config.toml
norm = "layernorm"
rope_fraction = 1.0
init_std_down = 0.00785
max_grad_norm = 2.0
warmup_steps = 200
Each number is 500 + 25 x the weight over its row's rms, rounded and kept within 0 to 999. Layers, rows and columns count from 0. Numbers have three digits each. The size before them is the row's rms in percent of the matrix's.

# layer 11 MLP up, 512x128, rms 0.0983, rows 432-511, columns 0-127
100:534509504466517551510520496548534493527495525532491497513459485511481515502507526475497496473501512562543485489519503480420547521507518511529495446492502506456521480485513499484542497498525457478537502536509559485490515533507514500493482482496486486492499501494463492521533529521465445483513469453492502485507507482544472479507484521447487503499472522471483536484519498509490505467507
089:530491508473512487504486499501514547504530528504474505454506510467518489472535467519514506511492518496497512487434497502494473537492506524475534541531463483475511509543484440526527518527514460538487489483485503511475475494527494482487485488555486546529519523474480483477499466506484480482509509506495511512523514505512443499530558504499476484548484500553498472451463514504446515485468
101:510528495500483537524533545482501492535491524481469534510526498451504478481489503534491532505504472516457498491477475561506490517494514495498482477507484469520516510463475538519466551497473483481501512567506496490495504492467486466465483513507514448510532503495472491484480498513471468509476545475531470502455435513524488532476499500479510487542513486558494506510471498541467500522536
101:497481488461519494517489456545513411521528522471489499494511514525486514482477520499480476528475496524500517462467473539493454491528511523467496535488506526492510532437485448484516509522500461531491479533467500469505488508505518475489529522516537527525506487520536510477473516470529505469498489505519518474515511491532485519511504526478474506512505490532502518516506538542532477426493
092:469485497491536481517483488515460476538486523482497488502487529508515504533472527459496547499491502435449521488501489530525511542488528486530500476466528473460486477470506482489550498548535490503455492512475483481525506511515509475537535543496474490510507482517518489477504519520487531477556507508472515490487559449460501488508520516530527512471471506513478459513478522485496521487460
107:457514490521484523474468551511493502568505500501500501470499497473514469503495504528507495454499508519484503461457492493474506553493485469527519486512487479493493539518461495549500501475488491508511495529473506479530441505533481531474552479508503468508516536533511476554513501520456535475450577500516505496497501501495447511514459477521502496512511484474474481521506494494541506494510
088:511510511502505492537479436488472471484510538523460493518501496530512526525477481462561534470518494509537498446517528521514537494494469544515489486529495451455512507473461493455524511477538489471512510499513468512533498493500486538533501480459482510511522465502473471519530535512506483524479508513513507490495449474520472513457521500506498496517523500505475461538522547529482520499534
089:497480539512501486496525460530467525550501547518520450527497516489493514512467482479498499517530493527462466452501541496496536495503527499541507516505494547491480505495492483488510495540496542472479528516492521502483526485482491480479519470506529458538512507536464462489481467545466510486562491446484498502466469484501480487501493515433487530483458533511491498486494505534519482529494
090:543501487506516466487475470500483529531528509515502516489480501459536475490504484507493501492513548464556504449509475441488502467499480494526474506479511488493482539467492488504511525488552511530522517489459547504452512518495475501474527483486457520503489466537514522510471535492489537523515503466516545497487523478482489508543498463503533483533525525499444480546486479465466492511492
076:464502459524500485498503453533515525530477493518505457528534542491509478521505501510474499555481499503456484527471515469505477457486454498502473484492514527505506539510528496511528520468530519474514458486475463534522487541505458505484465513487492515493509539518539516512497537463507477483490534496488487453499475503511459483482508490515509533529521524556560482479511470515511475494455
095:507498474489468488471489490497531492514516493528507488422489565485479492499482450509517505519503489473480499487512491515544456488501490467488522452455489484508531484527529521509498506573523488459493514500520470451507532484512541536502506521508500485504481509470473481518485505541532516472512503470502482513462510494523496521531496521495486504490451504549469546477520474539558505490498
099:441529510531523503516511501470487480528468519491515488435494490505518544451472514544490436495499516498493508493500476507539514535532519506500492503460450521489501485513531513531506533528513488527521500452487485526456476525491504500523521545501499486499492488518538496530493488469466509492484478517493477499462498487535486519462495456535537475508469508475521517494440498536500537527466
100:497489491489522512512501530495476488505525555506509439494470486484527536516494484489519510541521492472545492507482479507483522489498481483485507496497540538471538514527494469551508494537483515480518475523522469507533511475472526486484523499481491489562516495541464525502505463511498484459512503518462514528466436445506427499522524517452498465486526511469497483518516468514504485490517
099:501508584518523493542501497498495473495513535453522476480521473524513509518485463487514556499518488494503491516501501493445487487526517537494468489508468472488509458490516488540511516528512528513557475481495514488472516501492561519483499494459508511516490508485441521485468485500489540484480488460470525475562483445509493553489502524494496487467496476485495487507468518503494505454502
085:513531474514485541508437511458495527521499484544472500535514478509501476495474489527527502488463445507533491504514459505488474516536489535522476485567498511496488537502490515479511494484477557486518489526463486474465520476486489500489489468553507455482465514510500550532476486487473517517542506479530469446487520464498468530496491475472499479510469505528466496498503522490524508511482
098:478523511491522524495510554508475466490515534487489483456517534496495484482472487477502545530520505520439513476519474499500558521480520485503497466518459514452547494503509512483538503508459498558459512515452490490494484507527521482468531507482553499537467489497487486492529524508532538489461509501494541508468512487497453496460479484479523485489523521526517484475455512509461499500478
105:536486532522493475558488465451500460507535534462501487489512484494511478501471522469488487510505473481537498455495484500517512487507509522508519494488442506488505471529455487512455513506488466471464523545481532523520476511488462526501457530496501520527510460507470483546521532504490486510537505524496542548494537494517510511500468530468540522505487519488478516454480467512522496502550
116:521462494450549562501487532466473503527524509490494543519467517505465518483505506505488477471546481494494499498471463524511524531471486474521511525483496471493463511515459533506508465468544488487510510506548541473506503499522489491467522476458466474466486526460514572483520502494520502482506520482501504471506530503516472484493520499484493462457490544534511488479521483493517529513538
097:515495512513524506535490478542484490479481484476444496477541511528551476494517497505550465482474489487456497456496509471520534513491511497508556509458466495526533518511499493505518522549485500522510477484479484496480484483528467533457496465501490513505501452495524498553537477523540519423486492474495523564491529525503487473487479485495477483467508525495521515495506492506514526522511
106:492450500484505514491483494543498531473540493465500507482519499526500524472507492522507492493532475459484484498492525515497493478489473508488464530502490508514501469490515508445510524430524534497510542501534477418501480500499480542460458546444513486505487501497512521516502529458481507493511509500469536545469524496557478538484485501497504510525488483534543524463501471525495491523507
108:536494499502481520495513469532455545457473522495494480477519501457482530488509474488509476519532530466439558519493524513477481504552473477494517497495516480491499512480474522502482553474513498530509533488472492488529500468473503502463565528466472454492498477522502492512526505484530536524488505501545476472483470521519499491551506518515474503505476530507522527520490455500464469520515
088:522530472474522456475517530455516483515499526534528481475524488517518523462463541479451484520497434505512519501526514474494529488518509491507521504461521522481487524495521539521476491495503488524528535485503494501495522500550501485472558454494517506526494467486488521530475484477469542510511495477464522479511504473482501497537548437490479488503495485455498473494478472527493510443514
098:464506456544472490495531531471520494494460517488488490500485512514484503497471506511454502498504483532477498474532519530516462468532519479503461484505509498548535478468491496523502530511533539457501458501509526518512497510532548500494542510485543540475522477525520460523473499534531476460459478468507446488518506530504454511444482524513516467520483525497505490515484474517535510476507
102:510507464493508537503485498464512499472502521488533539488500500505465534472498500525518459512503496510518510445526516538509506485519503475533518562522501535540516534509516455470509499483468504468534527515480448504515462513489469511498521476471471489476470462510535535495544542495547506489502463507493475514497533428471502499491484521528481487480554510512462466499466485493489496509515
098:487481533515490497501468471494513526524491485485483536519476528484503507501521494496470445496504515498433437522468542491466539505511506510527490508496453496502488548516475479509505514431515484486484482474516518502536512543518526529474534471482539526519513577487484468500491511506462494498524473475522492482482527441517500534512498494522468554512503505494510503518500488491466513530508
096:530496525489481489484481522536476486508463509523470492550533500461473452469473500559495460468518461464489509500493503454513509504506519474500503485479490501478496510512527473476483437476507477530496495481566498494490526509511510491518542494518522499483491521525513519511531559495520505499556547505511511519504500463497518482528502520479472471489510528480509480456450522551471484498538
126:496527522483497504512530459467492518461542539546494494482493523513509459500483473523509505506488454493490513444496485489514494520533498493493491482519521495486492517496486449493487494513524491434489471555511496521518495476510539508492500514560521522512452510505488504467480527486504482489536494539534488481474547512483478504526511553492475514491437507561518451482522520475493494537522
079:539486485546542470490583474455495494517489455503481497471523496489504541507483494488471466520488467502496443501445497475519494514503499489492544475491499504485540531510494495486508532526534504493473510496453533506529444460522498536529497485493493506506496493514478533541503461516495509552505513444515497523545494478496502519474480492508504501512485503463533484523494484491490451537501
093:506480487515462481526497510523485497500528530476506515485492538484505490475481525474510556481514455485454474477515508483515503503501561513483468521531521489531519527489527485491505540560506451512496529492491477510480509534488464493510526512490489488502517552515458501556529532525523456508481440487465479520549439510496535483493476507457511478517489506494477521472480482529518510494490
098:467504535518495513504498497494487520521491534530520475481462504463523501456519476493554530490517491474500514511507481522461494517512486482524533534494492503493516486476486547494506518515490509495496481483535502528523429494518495503436484522533528551547559499529484491525521446455469456513500481499469503456460506480499461499487476524459500528498504449538512503482490479510493521511512
101:506515487525558485532513505520517484545543499521526497490493557477447478506475488496548499496507492480480518501462511531508475482510479525499465483485475492490531498536450528475483506509481534474515510502460475547540482505479514499454506505477524517482538493537546480462502488546479486481484508488467517541507524449478485506546492520491507535470471495502535464498508510514497449479515
111:517481507489489583501465507485515494500529476475525499503460457501500468488507495497513525483560494474492470473492475503486541433477515508488513509517488508492479505471514521509521512469536544517473523497532507467492522539553482454518510525526452482480513471508550472523499501512472513496488493502446489517489476510517462527522475553467519533479488532506483493516502474481530533501488
085:525521564524511506520498497500477471539491526471486492510500505490532533506502491487508551515512483501491476481477476521457484505523516504509476528476508501497508466499519510476483528493481524486510521572496502483524561480449478507449512518468478515459477502541497517556504460456464492473494473486504508536500457501473479455516494464499540515475488502533450524544520507523512499485513
098:521493484508474529532504518486463510544546522515468470477500515508511531446508497505534492478470492482533493462496479478473522483514508476501497533539498463459482489461509558488540464535443512499519494539500522483514512458493524528475528528511492516502516457478522519507491491505471486512494534461456516503511480502476497461522483511520488522476527497522521527505452504507501521472574
101:506504520529506536539542516470515495516484539503515475471516538496480506515489488505480485492474533504477480550493493540533514518490469522467520522545478511467526534448557497525463519513471480506479478520483492497463445474548531515513479495486501494534500509490476512473453512519472516504561512504511535535491501492494494443522512472459491469518489517520490467467518483455476495493492
101:478514466502470519524482549506524518518511476478506483531459501497522530491480523536495495480483517468515419511464513533490478498518508496508500513497502502508529440538540464456500528538525477481490476558499496489486484461526527493530545499483502522510456490499527490522516489505474485461529471512521505530471495497486448476487503472471472500503500527491471514540527549499490501524451
114:481512548500457508497493498511506465439496488528508498482462530486513484526438483521498471469493517468481538509488517506526444482505523523531444508497519473471528501501432549509521536506528500514470538522515498560508457496517512524498503497515505511472457537472523542527479522494530499501489512515463516473516507467506495486469532512471500493466501490531512478481512473532508499518525
108:497460517500473516498482495518503566487524493466556530446460490504506530496450505519483503483506489492447522496498493479516468477542502487533538444468517461510537462509554508522503495496537530516539504468494489481486494521527485491524505443471520472533510504488517550493501557476489549503481502463504475511508469464479476497516510489473501490490495514503511519510502507513535496481518
095:516478477498473512529534514522494471454443496478491509518515489503498524439531486467507512448542522477487473532517517525530532488509494489502497491458520532510481522489535485492510497489489489507543525492481506524502527477551513480499520479478490491516552501483463514512477517471471449511516557548499449489507529509472451499485542537494507514500482514515474459519477516518467510477464
102:514447470453488491503490487507484508459517523505492477514502553497474463519479479504505484543501473538482517481483513490475449533510554491534511535511507499446504527494465481497510502505504498546512511573446489526496469531518503490418489518521497522507507497482472495481519521518499554510478476494470506513505505527522445482486493511505508504503476557531488517513473494509523507498523
094:523541491494445511501528454523554540510476527501488511477504466439526472467457522486523494494490527521527533489486518525478509522538547496539480521475529478512519475502514539473537485502532449468553457502509483470533472507531502486512493479492512492483507507461471482539509517470520483496500461475513533489509471479543479523469530477502505498502472505519476493480469501483514503501513
092:509496488518508535492504471480507455537515541515521510486487497477507477495475508511477474521529515458428503510512505522475563515511486491521508523523492520477481483523503503525515474483480522539493491468500480464501515468512496506470472504493501480560498492483477513528465498563485522483464509513547499482472443535485472497506489499492469528476469499543522529454545533507521476554520
094:440521484524504538512514557493463502529503481518536515488474523513515551510463491474504528487504485486478473520466476469528463483490466519498482445504464510554521490499502491493512547504486475523490509497497494438524487484522454491504523520458489468500506506525491503445518508509530533483510503519522469495485516529503498512506533536504453510491521539493465491467495480499549460459494
099:516556493482493504512502505469463515502524510474524520497492519504448501510523506489560487486545456468507492490488463517485492539510466515483436484496495490477453490507490502498521514485502521457505494503499531453541476504445492497503506495530500520524485496520523533510497520472489529505508511474480491531494442525493444501477507491518556551484530538519479445509506532515510524485540
096:486443489499518514523463514515487526521483497502538499521505524492508483502491504470486531474475528499452529487469484477509553535515478513483513518475504516481511468490558482528508505521477457514489515501502497496520538521508507497467532514511490477529490478511521554526501494528476448522473492510463475526499510512514490501485461559476462502485491505563492465469484465508468543518428
094:466494548477479516493496500456496464515506517488488492494511470503497512519499524494486516511484485546513500499507478479520472470480528526495507507522490504525497520478496454549453576453489513499493518526499483474532527549469494550520493489515471484466475500478502577461476493471516510500456483502449457511520499489507498499483496544481551540504511502500507494495555512490498514545485
081:501507490497517541485455534478497506494509541486494496501506470515486502545534534511514514488537501512502538464516508526509493512495514535478448465488494484496485553509507483519479520520454481487536532499455533453509472459508539455523506508485497514439495500517433485513500512449503524532474478478471505546484501518489521505477507461499493505504501554499510476487529489527530472478453
117:519520525511536511532470491508506502521505519506449514504508510525493495499480492498486558519513472477499484450478537501489565464489479482477521523534540521477512480443463506501483471493415483476523522477516487511495485509512502541482496514478521488512507521512464510513474539492502504452536537434529501491489522477484470516476516523530484515471486528453544476479510512513502495486480
106:444544491521521510502484516482502481492443514465515547491460485483462493537482516490494506494479508491455471470504535529494499473530485496498542544493490501508514478497547472494493512490490531510496535499526539521518460512517490511457497527449479494460536481479469511502488483474490508524503503469505559487519521514537496556496506510478496480503459520464536504518469495437531526494526
104:506468529529541507518519458482472549518495506471518473425502556506502501535492513493498476541504496488545521486499456523487521533480498497497491510505508518540497490487490487517473536532461488498512501526530520472514462503546511515505460545518501507496467541471494496524486532539459530491512439490490473487473492516502467518479501524485480508513511554500497499485451465512489453484490
095:523523451513491531492490502493477467472483526502466476508497502558501493482481530509472547464483498528494532508518522516486484510498516510491509486550522516515490517484483487463513501483493475520543474496501515482503489503495475540494498498475504474518498462460496519534491536495444582541503544521505475518522527509524464494510479490502514486521510510520532444531456484512499483419532
105:520522462503495505477520520509482471542464499480511479486456509523501517526522538463520491479499421514456493446474524493425530479505531497520495505514481491518503528491513471483498515511489488516491487523504478515477523507477499510492526515469514461500542451517507518481483496525525500487546505482477535524496447512533489523526514528447483560510512488497518482482441481507500506514531
098:465537512482532485535493514466518526490522492458510492505522502500506526509477528486510518559510534466526499454477494507542543503488477487490512542495551456465558492471499536514470477469506482509519513506478520491511490498538501473467508498456508494533471534501456499495465516463512466483531546467507504493445494502498483512491497560518496482528516525505509501480515511525442493480477
100:525492464479521568517503520497529513483500493527462499507469503476500505460479508501509495553480454502496530488497534478514537494483494512496503480522491520447472509422520461517545452481522523477471484485528500485528505483488475498512474509481450506515522506478554521549512518508528484500492497462524540517529462466518480520521505534497494502543494532494519483479490489511455496517535
112:457501463522492561483472490512519493522481486514488477507529507520499487442467508504504514576499492545481448486501484507505474480500529496520507469502491533480553539479509502507461512500499548482528515516532458457529491498489491500512459501509488518551533498509443481483470521529508505506488539523460532491473489500506536536495505491471466514506477483525492504510506501531506552464512
101:501574544485467468486561505492509514519495518456451490491483524502489514483489504491505531527540502514454506469497503514504482464481521535487516482506472471504551521484433519488474530534473539498501488519531494495501541541517483477498505487507525492505478521476491499494487508537533491479509519484545485500484508530490506528513513504469492516448482527526559456474472462511477497488478
100:531534475541513551506475488530485493494498491520492529497481499488437464492485527514479521523510481431490499461492465513545493504512485494444532452493493465526497526532511529529502504511476500510422520491519520474534510500471499505507530490487457472508491539486496521504537501493456514538506496493522477489462491489516508526541448512488478508526532500521490516471479462501481481471509
090:482472535489510526432472501484493467518520475524494495518491500447508492511485453510501478485514459491501521492506517470490494522513479520489501510473464499524514492483559511513500482512501507483486455533470525526491486503497513521511531487504479524488500497553522500520498478481488516498500520501559475545528504434529443526471477537563505563487477503503541493528503520507537483485463
107:543485501514529474536475503504472471517444558478558496525487489535533501477504512511517451475525493533465502484462505499499501482506470512494511503489485509536556485505518481523540481505499530459497498524482521479465468557494471509517465489480544493471468498497490504533473487503493509476516476497454492516481488502528490522530506510458503468463447541481505541477482535475493529500506
100:502497460524494481502507495480505495478543514485528488491504494488527498501480513493504517491494496469522499500463536462483486507508490531524431558517502494514543491520471527489468501520450481477518418514485527488511444493502471535507497493502493445506474526514512482552511517532545472456513499496484510498464459542460493473466504462496518542484510535502505456505504500518515538492506
092:540498483491485553502500515516462447529500535470474469509491506462477491455476479512498498483486486555517486507473527484458468543531496481489484501500504498511581502534508503475497491514493459469516493513476487500518471521553482475510481482516496508483520541494505529546505516531513489535502513488513513514463538467474509530514475496485544503519495545508516511466494518463488560484467
082:482479514504494527470528529522511489520454484486483538519492488467482553510464493521490526502542525542470529505460491497481490475499508478528513516477478485486508468543488477491470520539507508511555474568500487510491447486511499524536497491529493511487528455474502528495499529490474506465458479542511498536447498490504467537500516480506513544511480515490505469452490469490495526459469
104:511522499498498480492495490454508526486475494498487539501505460510478490493508506490533499507497490461484530459507448488485488501498504488499527472495506466509540498467473528454505530468495459523505473506523486522452562536507490545503522489538506491483528550477519533475500489472541511480524525476495513537429479521508494478519486528502517471492493524532523502521451516527461458549534
085:546492536494488512538486461528558499485480501537497510541459528527497473503512509499510542482541558501516531486481512479503527513529501508510488459514471476524550493513464486510499489437515536526475477526495489479503495476522485480508539479533491500484448467518493492480527559477530507492478527470508485473492463490525513482482506493464512482499479498511459487436497525465481492496502
084:510496495553516519501523480517513530500509505469527466503501478500525461506511508482467487477483505496544513509535527498549524482487476435521483496507434482493515583539510529492504527472497481519522492526485489515478498524526461494512502506483442518551537514495471497518490504494532505489524541503410465516495499503484488529488460516499508506504494495496486495521475474498498483466532
089:473498501457498459531524521508479500471492495521448487517494507466554478493462507491477490444534468462506488528446503509486454510516489489511481506484494492522524540516462510492496468543500482512464502511517542520522525471494513516476464500507521482549489447493510534554518509452498537493490492495516507538528492541488497507501469538548494504545498525534511509466497489518530489495524
098:559496508544499505497507553506495445497519513490490501498513471490544520481452511527485470518520518541506528490464489531498500500523511438490495483564465489525516534503520503485501485501493477501502526497514484512488524501491490459510539483471518497524473507488476505491474541465458550497449495476514466529478525504521433474532533507466463487525500514494465526513490532494495507493541
110:474494493531514455515534470478489465468482524571518490494567514513492480475481483481486479479492490480541460520477498489474516493518567483483494464510486500467498515471521530504494491529490488454539480475504563488495445495497536482473502513481471514524478520514513538528497490518480508502444536494525511506506480537504463514488495508495472501486462505508504526519470522544455501510516
114:511532507533489496526513481560512510524488545519446465537485525484515527478487507509457508500498569481507521472479524483470428450480459509529493491479485521548518519531496484522525496527481465470474517517510540483514446528484494487502507524496512482504480511510517524526540493525497516503484492493489517505507464480491472519528518517454487483490504517492495490564528476512455484483498
107:495517517509553497533492476513562516501459533495534490490527479501535512523533508547513478515496475491495486490495518537469488456507461473513479515511449459492472523454454533521493528514448531519510450520519495502542486470518485480520526482476495490500487476461498496528494498515462528509486499520488530503513448477487480525511513489460514507476479476578507503520507493519502495514470
103:484513494488475494514444518511476505521479495516495499453494535473555470506508517499530498545501510487501476458479493490474479524520488504504543566496534513500545521520521488568497518502509499497535522478519523496489536483495469479484492469494496553513440511525469501505561468473487518504492458495530524519493495444519492525478499510508520477443475512490466507506531497494478490456504
090:519476486509494496521541471506461500541495458516535534521511505518513480499487517491517504487502502470515438470515434515497520485494545501505444480469470471498491545563573519473530497486486499520525502471465531474497513513483493483513509526498492546513483487486488498487457545515514524473465488486537475462525507441497480528524501485495509535549510506504505504513487500509496517470501
101:468465499509507547484514507481496516520508562488501498481472486488474498451494480495474493489476474492515443514518498552497508484494513547481549511475514467511494550544511470465524464494526498497499504533500487500494516522542544512493525458506491435525486497513515517527522511486519489511495507494516509531488468498455519487569473507510465507499524451497490493488526479492530544456535
114:481482549500519489529469484494497446490514515523480483490545552536471511468469508511492521542482544468513505494490536511508521520487517511489484510554493526486541507517492461513520496468477565489465460483483477511512499492494466512462484526519519502481534458504503518489477501514522465541524494473509549495527518493462489490467502506441514510524506507494539443517513474491463475515500
103:497528511482538537502476472449488455494508491520511475496496522492493468506531521523535515509496445495515486481544498494448498522513511495545518512539495528482541493523496484543487482497522504471475511506472510513501534476477499513492539476519534470456491444516545509531481478504485497521540519474496492559430507527485510520502465527452479465534473530508505493507516504509524501488468
108:505469509488508509469461509445504500518454516508477485445485504522508488506511465510532511517501483487487509487505522489515515527475523493471446513543491548527509514499521534494503512479540562510509459516521494502534490449512495554522480523518494486498464461499474522479508506527466489497535506489525454481483497542528516528528519545450503438518485477516512464478498527510493460498482
096:516490469468498478496489526472477509494494483526493528478456563492510502447520536512474531473533497547491487474521500486477543488503529503525500527530458498504499500483519556491463487470530522519505496492506486479429518467518486528454499529493500426521516555530525504516520510493514470492490495544518518509474527501483470490500503521483477478519513482469454505521494516539473525495500
090:498496503518493505543502482521489531518524500571509506506486471461493588459505526527502516492466478475498475490492495486534510471480525490411510492479496514523482511501508515476512504490552491482508515523486519469492493525508503489464528507508546503437522530468512533495486496473485483455479505495495513529462493483475515454480482498480487533524483491524523448520509521479529532486494
088:529476533531513500510492526527512504500441499533474484492490522475531495497509517500463508472467498518505486523504484473483494488509532460452516476483513539466525552451529483504473512521502486459461524512531525501518501524474486513488494502491499506513520531487480530513479495527500463573534495504480458526467518511470437496491515500457516492482526567504559510501521493496488506518537
094:481481463499483507510507516515476501511494548510466434471480522482548447505486503465481557486500542516499552515488517540513524491543501506542502485455505483511482515485496464499515494519475506487485523526500508496502479512509514493497509463479546485496568503530475522510497520546501502481521503491447445522506531496511457478488497495467464492504470529489520465506513533563496503514493